Part of a small language model's weights: vocabulary 4096, 6.99M parameters.
Each number is 200 + 40 x the weight over its row's rms, rounded and kept within 0 to 999. Layers, rows and columns count from 0. The size before them is the row's rms in percent of the matrix's.

# layer 5 MLP up, 768x192, rms 0.186, rows 69-140, columns 0-31
095,112,255,238,137,244,189,162,171,170,220,206,195,244,193,175,261,201,215,149,237,132,239,189,204,210,150,222,300,202,206,202,210
111,225,198,178,159,196,161,148,213,189,220,174,181,226,222,213,185,202,172,146,219,183,207,223,162,176,253,211,219,243,107,221,226
099,219,203,166,198,175,164,260,275,152,173,181,197,283,208,259,211,252,251,198,198,208,149,180,203,174,191,177,249,250,192,222,230
097,189,159,190,243,180,222,213,164,210,305,207,284,192,148,115,279,192,244,207,174,178,177,197,228,263,203,155,157,231,181,165,213
101,197,201,145,225,212,177,245,171,218,209,157,88,186,233,186,144,232,143,184,171,201,175,142,162,141,208,152,236,246,237,222,190
100,191,205,224,159,165,196,176,286,200,162,198,248,192,265,264,257,177,187,228,221,196,184,198,181,246,223,207,209,168,211,191,205
109,163,207,215,270,217,219,106,167,203,257,142,210,219,154,171,168,206,236,205,248,166,280,191,132,186,178,192,139,262,172,233,229
102,196,187,177,107,245,177,205,178,217,160,113,179,241,93,186,162,195,258,154,181,211,198,183,158,166,194,214,184,231,242,149,211
094,224,222,204,250,158,186,170,270,203,157,192,107,149,170,219,122,184,184,171,131,260,197,211,210,219,114,194,239,121,151,194,260
102,210,172,207,221,194,168,222,284,177,176,251,191,132,210,234,158,303,206,246,226,218,212,183,239,235,132,215,244,130,161,209,247
094,194,248,246,163,256,210,264,200,229,215,229,155,215,120,267,154,263,224,233,188,195,141,191,153,212,162,236,260,209,145,160,133
094,256,167,161,263,151,139,210,160,173,183,244,185,179,115,164,204,218,268,234,220,189,169,155,132,204,246,228,168,216,173,144,210
102,290,194,160,170,198,188,167,174,215,196,167,257,111,252,200,179,196,193,227,255,226,155,231,179,173,150,169,211,199,166,186,206
100,244,295,233,189,260,189,200,216,165,218,218,151,241,148,230,221,190,154,168,250,237,145,219,271,229,257,169,92,231,211,214,198
106,296,227,196,225,244,243,205,209,143,226,250,137,174,182,222,168,248,261,270,158,164,197,216,204,191,221,139,257,191,292,250,236
098,283,180,200,155,197,213,206,206,263,211,252,235,171,196,171,174,223,189,152,133,250,164,201,214,162,268,217,232,276,206,235,240
103,248,193,255,137,181,217,221,234,283,123,111,226,196,210,126,209,135,219,186,233,255,233,203,219,138,192,176,145,183,204,241,147
095,207,162,142,208,177,146,239,141,198,170,120,214,184,243,235,230,129,180,166,216,191,226,217,180,219,269,214,237,196,195,186,209
100,191,163,199,140,170,160,219,205,176,196,214,176,225,243,192,174,208,237,259,132,239,188,184,265,239,175,209,164,202,238,205,226
094,184,245,169,202,216,236,248,203,288,219,245,225,210,158,231,217,177,162,217,221,156,198,166,171,169,134,176,204,166,222,232,158
101,161,153,217,200,224,231,183,192,236,290,159,232,283,204,192,280,176,251,110,187,143,178,145,222,162,184,206,176,247,175,230,228
101,159,185,151,173,221,139,218,151,242,193,208,194,175,199,189,210,140,228,194,196,127,141,186,196,155,278,244,232,205,235,215,219
100,209,242,233,155,205,159,214,243,189,200,273,167,202,124,193,242,278,202,269,134,172,112,172,157,226,192,232,188,212,168,198,303
097,170,187,183,233,189,126,196,239,162,184,138,228,239,234,208,216,180,249,223,219,152,149,196,191,216,173,190,217,212,171,149,211
094,166,216,254,199,283,215,194,216,226,185,236,214,213,236,121,180,232,206,228,212,238,206,185,157,172,219,244,277,179,206,98,193
099,158,197,151,198,217,206,102,241,170,192,187,162,152,204,176,181,144,105,148,197,243,191,159,245,149,248,148,102,157,209,243,119
100,213,179,218,227,170,197,219,163,210,243,226,196,247,114,223,216,225,147,189,245,211,207,215,268,211,204,206,112,259,281,223,264
098,235,133,228,190,241,257,203,199,180,210,180,182,196,211,200,227,107,103,171,196,191,179,112,169,198,236,177,222,174,268,183,103
104,193,247,204,222,239,173,199,210,176,225,225,181,148,144,226,239,178,207,161,193,242,161,170,228,166,227,232,121,215,213,159,208
105,170,225,197,210,197,212,239,201,179,217,178,184,204,287,216,224,162,294,269,160,198,194,222,113,221,168,204,203,183,202,253,285
103,165,187,248,256,155,235,189,213,224,208,217,116,208,300,251,165,214,191,250,205,228,171,173,228,241,189,193,180,219,251,228,219
098,214,217,111,301,179,198,152,199,254,286,225,212,218,223,190,211,208,235,204,231,174,186,245,221,221,170,207,242,221,243,74,149
100,221,193,293,191,226,249,237,199,268,181,211,121,238,207,203,151,248,231,240,204,249,265,241,210,218,217,198,258,193,172,219,208
104,221,184,159,189,147,211,227,286,160,240,213,195,229,246,116,208,193,230,181,188,203,304,184,244,212,209,243,225,160,142,162,146
097,190,267,179,89,215,137,215,195,217,166,150,260,207,229,189,144,221,204,156,144,152,217,189,185,187,218,186,237,213,208,255,167
100,210,166,137,250,210,222,182,248,210,231,196,157,215,248,176,242,140,213,230,265,172,251,181,225,250,240,170,190,129,257,250,258
096,209,222,187,151,301,205,184,241,240,178,209,263,185,236,238,211,300,244,178,218,141,194,189,161,257,196,215,174,259,172,208,280
101,183,218,274,148,155,192,194,243,224,194,169,180,263,202,283,258,217,248,216,253,154,136,185,217,186,231,237,185,167,191,238,149
099,221,170,214,202,161,229,207,251,204,180,185,94,218,145,251,173,234,216,176,230,217,230,241,80,271,175,243,177,224,140,220,202
096,203,160,106,240,245,185,182,211,169,130,220,181,218,174,165,221,200,163,240,249,183,236,194,242,86,263,128,180,292,229,197,137
099,243,225,168,209,193,190,182,186,148,268,222,239,213,186,205,134,193,180,201,205,178,254,173,196,148,183,173,199,150,179,138,222
101,220,189,281,172,254,208,185,238,166,196,259,208,204,163,212,196,241,169,227,215,233,233,293,189,168,224,198,214,136,206,201,231
097,224,262,190,201,188,122,141,167,250,193,193,215,163,248,223,170,160,239,194,243,212,125,199,227,188,243,127,163,178,273,244,238
098,282,178,174,263,155,242,218,125,224,267,181,223,216,267,253,289,291,203,217,99,274,175,196,239,207,183,119,253,220,200,225,232
103,186,202,164,165,250,160,183,199,167,247,205,163,228,169,247,197,157,140,207,182,130,191,187,176,183,243,188,165,145,231,207,241
098,185,160,174,249,206,177,243,147,212,195,155,261,185,122,130,215,278,173,269,192,121,241,142,198,258,211,159,204,212,214,147,219
098,220,284,171,219,207,170,113,188,122,197,268,193,180,195,241,187,184,257,107,261,203,215,196,205,220,159,230,219,144,198,209,296
097,229,137,184,173,146,138,185,195,227,128,311,194,175,171,237,89,215,249,231,250,191,231,145,188,253,194,223,268,126,210,208,216
097,118,218,196,218,177,169,163,172,219,155,217,232,220,246,162,200,172,196,173,176,172,207,149,179,173,166,252,160,193,159,286,216
105,189,197,221,181,201,237,208,152,242,199,142,201,132,168,218,247,207,213,330,196,148,202,193,216,214,195,184,226,245,232,290,230
094,168,203,192,170,185,227,204,163,162,196,201,163,187,117,164,192,218,198,152,193,231,227,332,177,141,237,192,150,150,225,202,207
101,173,153,169,148,155,176,286,249,237,174,202,236,133,155,155,254,183,208,213,159,208,167,173,169,238,197,170,152,246,209,180,206
101,258,162,184,162,158,266,154,126,224,245,175,246,178,124,248,250,204,148,157,222,228,209,235,226,177,144,276,239,201,224,210,198
098,186,217,176,163,244,239,239,175,201,239,133,274,120,235,221,110,225,147,190,232,239,253,169,126,174,223,169,224,225,153,210,186
106,213,223,197,211,177,109,148,156,201,220,171,222,171,228,229,209,163,170,161,199,218,196,139,201,143,213,185,222,219,158,167,236
100,198,121,227,196,212,177,147,152,273,214,178,154,183,228,234,184,308,190,174,192,252,237,154,201,236,212,274,218,201,164,244,213
100,190,183,183,217,160,152,184,151,197,193,241,221,181,224,126,246,178,166,174,279,198,241,163,217,253,166,177,188,256,151,222,157
101,184,208,196,195,206,208,150,164,247,212,204,153,223,240,206,248,214,267,224,325,222,196,135,222,241,275,163,163,193,122,172,152
099,218,209,166,223,200,209,223,201,196,144,148,138,85,118,189,151,146,180,217,137,204,213,178,231,197,174,217,119,243,207,265,183
101,165,154,132,225,226,253,155,169,155,189,202,212,206,203,209,243,238,197,149,283,237,191,185,234,232,197,236,156,200,166,188,217
097,214,204,203,246,187,169,145,166,181,213,174,166,225,192,183,230,191,200,141,120,203,193,239,285,291,206,227,255,234,198,186,202
094,218,236,195,170,249,157,277,150,241,112,198,212,245,190,135,153,230,219,230,209,215,133,247,189,192,143,229,203,219,173,224,226
091,218,196,229,168,221,202,210,155,178,242,176,307,275,213,203,170,229,157,218,240,192,233,214,173,184,178,159,185,228,232,219,188
101,207,220,155,171,292,264,195,215,256,243,237,221,221,114,209,138,172,216,229,198,239,224,163,147,182,158,124,196,255,228,192,174
102,182,192,185,209,206,123,188,232,236,262,180,212,232,166,134,170,168,237,204,119,197,225,247,188,191,153,199,173,163,167,155,249
099,133,133,198,222,206,205,182,203,200,163,123,236,157,225,115,134,223,190,152,185,233,276,259,227,221,187,240,177,195,193,201,115
101,253,172,238,168,253,228,203,196,186,232,248,236,163,153,208,232,234,155,166,248,194,280,201,151,208,142,265,194,271,265,257,163
119,221,257,215,219,220,236,258,174,155,199,221,76,247,222,166,239,180,285,244,226,191,209,144,214,227,212,232,136,204,226,233,250
095,193,126,209,208,256,195,182,219,204,167,188,147,146,182,187,232,151,188,236,254,184,258,228,182,214,223,190,210,204,101,209,130
102,140,196,174,238,229,188,144,177,201,184,138,144,230,234,129,182,172,239,203,213,230,183,219,194,221,150,172,203,252,200,157,162
106,350,255,233,164,204,316,168,259,307,182,235,204,284,195,229,240,214,181,260,157,220,174,177,150,187,189,240,264,172,212,175,193
102,199,212,192,205,149,148,213,199,200,166,179,143,190,265,202,143,198,192,201,214,210,205,251,175,114,186,214,188,170,205,172,247
# layer 5 MLP down (transposed), 768x192, rms 0.171, rows 69-139, columns 0-31
099,158,155,207,265,230,194,168,155,201,240,177,161,217,234,173,193,214,183,247,107,207,118,162,209,223,163,220,190,258,148,177,169
106,224,179,203,215,236,168,176,217,206,200,196,209,135,133,172,221,142,139,337,167,291,158,158,78,268,235,137,265,139,215,209,169
100,170,143,253,149,283,196,211,139,239,210,206,177,205,192,198,190,275,170,162,193,235,195,207,171,166,136,151,210,186,228,193,228
102,270,66,147,167,227,175,211,187,202,177,215,181,191,170,189,236,221,156,190,152,276,145,181,249,140,198,209,222,131,209,241,213
103,271,245,230,194,251,230,192,208,202,148,191,209,199,208,187,284,190,110,208,212,207,162,157,192,173,195,198,283,187,181,212,223
094,257,214,177,65,249,210,117,204,218,215,200,150,189,199,171,197,288,207,232,93,245,179,176,180,181,146,107,221,156,232,208,133
108,166,240,280,172,297,140,176,242,217,145,182,279,181,258,135,210,236,216,179,145,238,315,263,214,199,239,142,216,207,203,192,96
103,261,230,144,233,241,234,238,196,224,265,213,268,192,233,217,191,223,253,193,231,244,169,203,137,210,189,203,247,189,205,216,157
099,150,242,199,217,232,225,140,215,194,192,235,181,231,186,226,144,234,162,228,238,177,258,181,213,147,136,229,181,145,214,238,212
101,157,234,131,150,198,229,214,168,150,265,167,157,227,175,196,173,209,158,251,247,199,169,170,223,163,200,195,175,221,183,161,173
101,201,230,235,160,275,232,199,244,179,128,201,210,188,199,196,178,192,200,223,142,238,179,208,144,214,139,239,258,190,200,122,199
097,213,251,143,182,245,207,195,220,168,168,232,222,221,184,274,192,279,127,282,152,169,209,166,153,171,228,197,165,187,188,253,228
098,95,178,188,161,122,174,189,187,210,187,180,206,200,166,241,180,219,198,194,101,161,253,171,232,167,229,219,198,206,224,217,278
098,138,182,217,156,165,214,235,177,214,232,203,208,251,226,185,147,253,178,249,204,94,211,290,285,223,246,184,223,162,200,226,215
110,253,232,171,209,227,198,189,211,182,244,233,143,141,233,205,231,140,182,194,155,243,186,227,194,168,206,201,312,141,211,211,189
102,261,172,251,204,208,197,197,206,221,213,180,220,178,162,211,162,186,229,142,209,229,225,235,181,210,278,212,205,153,184,186,197
106,199,181,250,223,188,139,188,162,175,166,275,202,312,200,131,140,237,135,189,177,221,179,251,215,230,234,222,251,211,261,227,160
094,233,174,267,120,101,162,194,303,155,193,138,140,216,205,210,181,172,167,215,206,219,183,169,175,220,136,244,196,150,179,178,199
104,248,152,210,147,202,158,222,195,265,201,173,214,149,131,246,217,179,231,219,186,177,195,236,128,200,228,299,210,240,230,321,205
097,246,198,180,286,153,194,207,175,219,205,266,116,258,169,156,200,193,192,200,190,175,227,167,191,204,97,198,121,97,173,241,158
099,208,213,239,192,207,259,172,296,203,158,205,140,184,230,168,219,193,187,155,171,245,203,230,228,244,172,215,211,189,153,186,210
096,226,180,169,232,188,164,253,213,151,244,206,171,122,254,194,211,192,270,153,100,287,225,224,139,249,229,130,244,199,161,235,194
098,181,167,201,225,237,158,198,273,111,182,239,187,183,168,235,163,210,142,175,173,154,180,188,190,162,136,214,138,193,107,133,267
103,243,219,176,137,171,244,213,135,185,125,198,237,168,218,257,180,164,167,237,150,137,127,206,164,217,152,163,192,183,188,202,208
097,207,238,199,221,203,230,112,208,233,209,188,208,246,172,169,228,137,210,189,187,195,251,185,303,207,174,130,159,224,219,152,196
096,201,246,127,293,174,248,193,161,193,162,211,178,278,206,182,201,270,209,101,175,216,257,193,153,177,233,218,201,224,242,261,156
101,213,292,265,181,139,220,231,253,233,177,156,203,195,217,222,143,270,248,241,175,211,210,132,206,181,180,247,183,188,217,213,169
105,273,170,144,150,261,159,201,181,272,185,191,251,209,236,187,239,221,214,153,216,194,193,248,165,240,201,192,150,186,194,236,174
098,198,214,169,218,201,169,110,152,180,185,252,235,142,221,181,221,150,211,158,184,161,170,291,252,229,184,166,265,219,176,210,216
102,190,205,174,316,192,174,187,221,257,211,229,173,240,226,215,143,237,180,143,199,149,250,228,151,242,223,297,101,117,227,163,174
101,185,182,188,166,206,239,130,245,243,281,218,124,191,248,167,176,280,281,210,169,245,260,222,104,213,208,238,192,170,171,205,210
097,245,177,312,173,246,178,245,234,201,149,174,223,204,191,199,172,189,257,165,244,213,307,234,207,193,219,159,196,275,213,271,215
103,191,183,205,177,270,91,194,212,167,159,302,150,195,173,209,153,192,217,183,126,218,275,170,223,156,229,175,221,184,174,238,229
100,240,183,178,318,204,232,187,199,214,196,161,161,206,215,252,200,212,159,172,183,256,220,221,249,231,150,223,177,160,236,228,222
102,192,191,188,226,251,171,187,205,114,221,197,264,205,186,160,175,192,175,256,145,137,225,101,197,243,191,211,165,199,189,238,177
099,193,165,284,164,212,207,235,188,231,208,153,249,192,303,145,219,206,228,188,218,152,263,176,149,203,130,213,188,239,208,186,287
097,160,208,184,162,176,169,161,171,138,253,218,244,165,192,142,182,200,187,186,224,228,201,197,180,133,157,212,187,145,178,247,232
096,259,224,165,214,204,182,210,203,206,174,180,208,280,255,270,222,157,180,213,198,123,187,205,203,179,230,191,200,150,143,304,182
095,223,169,133,160,193,189,235,202,294,242,152,191,291,230,242,216,228,194,215,173,131,180,225,170,247,199,217,168,188,127,256,174
098,275,117,124,131,224,211,165,159,201,223,196,186,187,213,157,156,171,208,297,127,160,223,185,194,135,154,212,231,220,209,250,185
096,250,185,279,178,245,180,209,195,231,209,192,187,125,150,206,146,188,110,192,234,205,180,166,183,248,257,282,247,166,224,218,208
100,195,197,250,197,171,229,192,208,113,176,188,217,229,210,263,192,183,184,205,209,197,153,192,238,265,181,142,165,195,148,201,215
097,193,181,224,204,207,234,199,181,251,118,167,245,230,223,217,141,205,213,201,212,152,232,166,162,189,183,240,158,220,250,181,182
100,192,165,131,259,212,223,218,219,160,195,201,122,126,182,234,233,170,166,162,209,231,191,201,176,229,165,238,143,178,255,147,197
095,212,191,137,151,235,124,142,157,148,290,183,194,275,210,213,189,235,129,195,162,162,148,155,179,202,147,237,179,181,203,193,196
096,198,147,261,181,90,145,219,195,226,220,174,217,232,198,204,194,140,188,219,220,172,243,198,220,166,141,192,146,175,150,222,160
097,254,191,164,226,205,155,233,256,213,144,179,177,189,245,207,193,171,227,122,153,143,320,235,274,202,194,245,217,224,173,168,175
099,159,238,224,265,215,217,217,181,183,205,139,203,242,208,167,198,242,170,186,203,214,144,183,174,208,259,178,91,232,194,195,263
098,157,176,152,190,255,163,165,114,215,179,241,222,221,130,188,217,232,153,224,143,154,170,198,184,153,131,201,167,157,157,246,259
095,190,169,256,145,259,180,148,195,245,181,235,169,248,205,171,214,181,226,175,266,191,228,146,131,165,164,176,299,210,181,198,213
095,101,197,225,242,160,178,165,158,218,161,202,221,205,145,193,233,150,207,186,267,158,163,221,184,193,225,159,247,192,180,208,233
100,214,254,221,251,247,308,174,179,150,215,212,200,164,204,280,208,228,240,165,180,179,259,190,183,260,207,233,196,229,159,169,207
102,167,261,218,249,172,172,225,253,219,201,186,158,199,172,208,223,280,180,192,195,168,187,160,181,210,212,178,102,177,158,207,271
101,145,236,194,206,210,210,220,170,201,209,208,240,184,242,157,180,257,222,245,278,270,211,244,167,212,233,156,194,206,302,175,155
099,157,265,199,267,119,210,197,181,206,155,178,245,161,170,307,168,223,219,213,210,207,216,205,223,196,120,176,170,192,173,223,164
101,202,218,175,158,192,235,194,217,271,204,160,156,235,190,201,205,224,214,155,219,193,244,200,217,207,227,184,240,218,118,303,212
104,199,214,229,109,173,256,159,145,144,199,212,180,257,296,234,162,179,195,198,140,250,180,179,137,145,261,241,182,164,225,222,161
095,224,206,254,175,167,185,212,154,233,163,104,248,183,188,173,155,209,166,188,131,272,193,204,203,244,128,239,240,184,192,191,173
098,141,218,278,167,224,213,169,199,175,201,261,189,190,188,178,173,208,228,162,159,213,216,179,142,174,179,198,189,168,219,261,160
100,223,212,212,210,110,227,271,197,227,192,206,202,256,179,205,187,179,122,244,210,259,124,226,140,195,269,140,202,191,240,181,205
099,158,207,298,216,238,314,191,241,207,244,239,120,152,218,192,183,210,236,191,326,120,287,204,154,189,215,148,179,197,217,227,173
098,197,264,262,184,151,181,201,201,247,163,217,148,215,197,166,187,193,246,219,213,178,196,164,122,288,285,210,182,181,152,187,134
091,207,251,273,189,173,198,231,211,243,244,180,166,220,248,222,229,213,235,210,204,191,272,186,162,179,192,173,167,174,250,126,217
103,235,225,245,163,185,218,178,201,134,251,169,111,223,189,143,129,203,151,186,258,220,239,277,228,195,97,240,198,199,136,227,164
102,234,277,232,166,249,173,165,184,271,157,209,161,203,150,157,190,155,97,220,202,205,212,155,183,206,230,225,210,273,186,160,194
102,138,169,154,246,205,186,159,159,152,219,187,153,268,230,206,187,179,153,191,262,214,216,240,184,194,170,292,202,249,252,173,177
099,159,257,183,202,190,209,308,235,203,160,175,214,98,219,187,178,290,194,182,196,192,296,220,197,137,140,242,215,219,214,231,250
113,165,195,181,211,181,194,226,177,219,225,234,226,203,174,248,170,232,119,214,232,170,217,148,203,192,197,150,101,192,217,226,195
087,217,198,290,209,196,162,143,277,152,201,254,190,155,206,172,184,182,242,208,125,253,223,209,149,144,165,215,179,175,239,184,185
094,272,240,155,256,223,220,255,155,244,178,168,264,229,168,195,223,208,197,175,237,186,200,213,202,171,215,214,279,191,198,218,173
105,206,222,295,251,228,243,134,225,265,208,174,169,202,240,190,227,223,199,199,159,255,224,181,204,157,186,187,211,193,197,233,220
# layer 5 MLP gate, 768x192, rms 0.184, rows 70-140, columns 0-31
103,254,176,191,189,238,220,150,215,185,260,254,159,272,177,187,184,173,177,227,175,190,198,195,178,158,170,253,217,163,142,243,216
101,233,172,170,169,114,208,183,235,226,174,196,225,291,193,208,226,140,263,176,239,231,201,223,116,204,222,257,96,258,190,145,167
105,189,108,168,182,211,170,154,195,145,245,215,220,196,166,128,196,218,186,182,247,141,153,185,161,172,218,242,220,220,209,188,222
099,174,231,182,135,103,213,197,263,206,266,161,285,173,206,59,179,143,176,223,187,230,242,236,199,213,225,173,268,245,204,182,189
101,255,180,161,267,219,219,212,190,195,177,181,252,203,252,206,225,220,212,211,174,154,211,263,197,233,225,228,159,188,219,181,218
100,157,182,204,142,204,195,220,165,177,175,198,193,168,223,172,213,137,222,206,142,266,201,291,213,196,237,240,171,257,204,255,109
093,175,254,139,240,217,181,206,209,265,122,138,226,213,187,201,155,184,252,244,237,219,179,262,201,248,204,181,220,208,211,147,184
093,198,213,191,198,192,165,204,213,192,259,202,188,233,150,172,198,217,174,268,199,230,188,246,146,212,198,192,259,206,173,181,194
094,190,207,212,219,220,163,148,169,127,243,207,203,188,181,194,204,157,169,220,202,186,155,131,177,203,202,225,273,119,127,200,194
090,177,238,143,203,156,199,187,205,260,187,190,130,189,220,164,229,161,193,195,164,201,239,197,206,204,191,217,159,272,212,205,257
098,182,222,214,202,245,192,198,170,265,181,201,249,177,259,209,131,134,200,270,192,223,274,196,152,185,154,229,184,197,224,248,193
101,184,187,237,209,221,157,237,234,205,192,251,182,178,226,171,186,150,235,227,229,182,215,174,230,188,280,151,238,208,166,119,224
100,149,212,207,220,222,220,200,159,184,191,190,212,198,206,252,129,247,272,238,186,197,275,149,193,197,225,186,236,179,185,266,231
102,157,205,204,205,147,186,230,265,187,138,211,235,251,192,146,240,189,211,153,189,247,183,166,249,156,213,285,226,181,182,199,186
093,203,204,186,179,225,225,220,208,223,212,202,221,245,264,201,235,259,155,239,171,145,204,245,208,195,217,143,249,160,177,218,213
105,215,197,168,171,255,202,187,139,217,214,220,214,211,166,209,225,189,191,222,243,189,140,171,152,172,182,228,299,210,202,223,152
097,148,236,251,179,205,216,248,205,150,224,207,118,225,171,213,251,227,184,230,263,270,188,170,197,262,172,267,217,188,218,189,197
097,198,219,170,84,197,178,242,234,183,183,222,243,150,254,235,192,167,177,212,151,151,172,132,115,214,146,174,133,106,194,166,240
103,213,200,208,210,223,202,152,170,168,191,193,193,229,164,174,188,158,209,182,193,142,218,207,151,191,140,192,134,154,173,242,246
100,273,156,188,227,204,212,150,186,272,139,208,127,208,266,142,241,174,116,136,186,227,219,141,210,210,167,162,205,203,216,164,126
096,187,208,183,199,124,216,224,161,175,295,182,148,187,120,143,187,218,209,191,201,190,191,125,263,139,218,130,250,153,170,160,235
094,227,196,134,202,237,189,145,238,144,165,215,123,163,208,220,120,209,173,211,252,206,162,248,208,191,217,231,231,199,169,213,160
105,174,280,125,209,166,190,141,201,141,186,192,166,174,236,284,180,139,157,212,202,177,235,222,97,299,184,193,285,211,74,163,265
089,244,214,272,134,286,230,226,166,237,214,151,195,143,217,168,180,242,117,255,119,253,207,186,236,174,253,128,174,199,244,326,258
101,206,226,203,201,221,196,140,201,212,168,101,180,204,192,231,256,193,252,232,160,172,156,204,279,231,238,233,225,237,203,187,221
100,240,233,155,184,202,192,174,283,193,171,179,134,190,168,165,224,148,205,217,185,182,246,194,240,121,214,166,238,194,215,260,222
094,283,150,171,206,252,210,266,263,221,239,230,188,233,207,171,284,171,216,208,175,200,181,141,157,235,206,214,231,181,193,215,220
103,226,289,275,166,255,227,210,172,158,150,147,208,193,242,167,247,194,191,131,201,272,124,206,193,189,238,146,185,171,243,200,142
100,129,149,273,208,132,120,181,178,166,177,200,312,194,162,151,275,163,198,301,192,170,165,240,236,130,228,207,176,199,232,241,225
101,191,203,183,246,229,222,195,264,201,206,211,206,226,205,188,218,244,217,226,200,165,230,243,218,223,183,196,233,161,163,200,241
107,218,230,234,234,154,231,229,161,166,190,254,166,217,236,146,216,147,226,140,149,220,196,203,189,213,158,283,155,134,177,235,205
102,271,170,234,165,183,175,194,229,252,191,158,243,244,225,194,215,167,196,193,188,233,159,211,223,212,191,205,213,171,212,197,233
109,192,258,201,186,162,189,147,169,211,203,122,232,148,112,144,260,82,211,178,132,209,173,190,234,180,129,217,194,177,213,206,185
097,194,210,198,180,198,180,259,107,112,258,170,200,219,211,245,225,174,212,198,166,207,229,180,126,241,227,184,189,140,140,220,166
102,172,205,193,190,168,232,305,145,199,256,245,195,190,150,249,139,91,193,166,284,174,215,171,198,229,180,108,131,189,228,226,187
093,214,247,164,256,221,183,170,268,229,178,181,242,152,257,200,227,208,210,210,221,198,292,131,117,235,132,213,195,220,193,234,241
108,183,203,231,217,215,203,217,255,211,212,222,147,230,167,136,202,247,263,262,195,210,122,171,267,234,200,153,158,264,243,151,142
092,220,132,200,213,159,240,179,207,137,189,231,222,182,147,179,152,188,271,165,241,227,220,192,283,261,275,220,205,200,316,125,169
095,145,191,135,187,158,221,184,181,218,223,160,246,233,196,225,145,203,140,201,147,183,182,188,37,228,219,205,196,228,148,160,190
096,189,261,210,213,285,287,285,224,175,175,201,144,197,203,161,235,231,200,163,191,246,189,173,173,209,232,185,169,172,207,238,191
099,217,192,166,203,194,148,178,162,185,224,149,288,148,168,163,205,250,232,290,169,200,202,214,232,221,157,201,199,248,266,232,209
099,190,147,152,168,191,198,182,266,204,289,194,214,166,224,189,214,180,188,168,198,88,213,274,236,205,168,243,162,260,128,264,252
093,208,213,160,303,180,237,195,208,166,159,194,162,174,172,240,189,257,189,209,230,172,222,236,80,251,195,208,186,143,217,200,136
102,235,232,235,194,181,173,199,214,232,212,236,257,218,235,181,237,249,234,239,180,200,169,146,120,139,164,178,235,205,224,153,191
101,251,160,191,170,283,153,170,226,173,164,227,175,204,174,189,251,170,205,150,174,183,209,206,170,226,152,181,303,165,197,232,163
093,128,62,165,198,200,228,218,151,199,129,196,178,281,224,176,240,220,164,222,202,219,167,263,206,191,193,176,201,200,199,142,194
100,190,226,251,196,160,188,193,281,153,197,275,187,216,159,275,175,202,172,191,201,156,276,141,148,236,171,279,168,160,179,200,245
099,254,174,174,211,155,219,195,179,174,251,223,167,262,179,209,224,128,259,193,185,182,90,175,173,270,225,259,250,137,194,197,218
104,222,219,200,276,173,174,249,147,160,172,233,244,177,158,79,193,264,206,246,238,237,170,187,205,163,211,223,205,214,151,188,179
098,250,146,202,208,242,225,224,291,221,202,258,220,222,248,193,241,210,210,191,118,171,164,114,254,257,229,149,176,180,172,236,235
104,182,147,105,188,126,179,199,209,166,188,167,191,190,178,151,189,150,270,177,122,224,158,173,149,169,234,235,238,222,191,179,223
105,327,164,182,197,206,134,184,191,107,182,224,164,148,203,224,220,207,170,208,192,229,207,269,258,223,172,195,154,130,219,225,185
097,221,197,233,250,128,146,238,281,207,210,269,158,195,241,234,144,132,192,219,203,173,128,204,176,138,204,217,167,172,182,204,200
116,223,246,204,255,169,208,210,161,199,187,234,225,274,156,163,187,184,177,229,231,255,292,161,190,185,140,220,245,217,231,175,225
104,115,266,157,222,212,195,251,219,190,218,220,198,75,143,213,267,187,193,158,172,153,241,196,215,172,274,208,171,206,236,148,185
101,225,231,206,211,264,214,223,184,188,190,135,234,166,158,182,206,189,127,263,211,177,200,283,134,220,254,171,179,247,211,218,232
101,118,186,153,254,196,211,174,158,164,204,178,236,197,259,215,150,258,172,260,174,177,182,170,155,213,155,193,234,154,239,147,277
105,238,206,169,178,257,236,222,192,166,192,258,172,195,150,214,164,137,192,219,159,180,248,170,316,175,170,177,154,249,212,234,209
093,171,219,174,240,236,253,175,181,184,235,208,184,208,236,293,224,245,232,295,93,196,119,307,184,186,138,237,185,184,280,182,214
099,220,189,267,180,193,170,181,190,198,179,135,222,236,132,172,181,235,236,181,206,216,130,190,200,241,270,207,220,272,203,152,165
097,184,144,179,163,194,219,244,184,185,230,110,241,218,197,228,174,208,162,279,179,190,218,215,223,217,205,212,219,201,200,165,215
092,103,187,117,217,162,253,194,206,291,186,212,181,193,220,164,221,194,197,186,196,263,194,191,134,179,246,222,188,191,166,220,236
096,205,133,176,128,255,272,222,190,194,256,217,206,257,175,151,170,213,222,208,209,253,209,174,189,196,155,207,206,234,102,144,165
103,122,182,197,203,98,140,221,129,111,208,212,272,205,218,243,209,161,238,199,177,249,170,199,250,141,210,289,176,171,193,195,218
107,268,237,308,211,219,249,251,271,206,261,176,233,218,217,293,146,196,165,194,211,212,186,235,234,200,198,208,186,224,178,229,185
098,104,171,222,231,169,133,193,200,206,201,190,200,221,219,161,209,195,220,185,218,109,248,222,192,158,232,142,186,195,135,166,271
105,191,185,200,198,202,201,230,188,242,126,179,239,240,178,241,203,230,245,278,181,227,134,263,210,197,182,270,236,208,207,239,193
088,161,163,226,256,253,217,245,259,232,200,187,172,232,191,178,174,224,216,163,175,182,169,148,146,213,202,198,216,108,182,192,234
105,162,183,207,221,235,210,240,155,239,164,204,207,255,222,149,160,248,243,261,256,221,316,239,111,239,183,241,198,184,260,187,184
103,189,162,299,149,183,120,177,245,147,181,185,187,255,180,212,242,164,253,152,218,200,131,263,235,199,205,329,180,154,183,128,212
098,203,256,184,127,224,188,223,218,187,192,229,201,178,182,104,214,114,233,247,186,154,199,205,173,239,105,252,222,236,202,190,230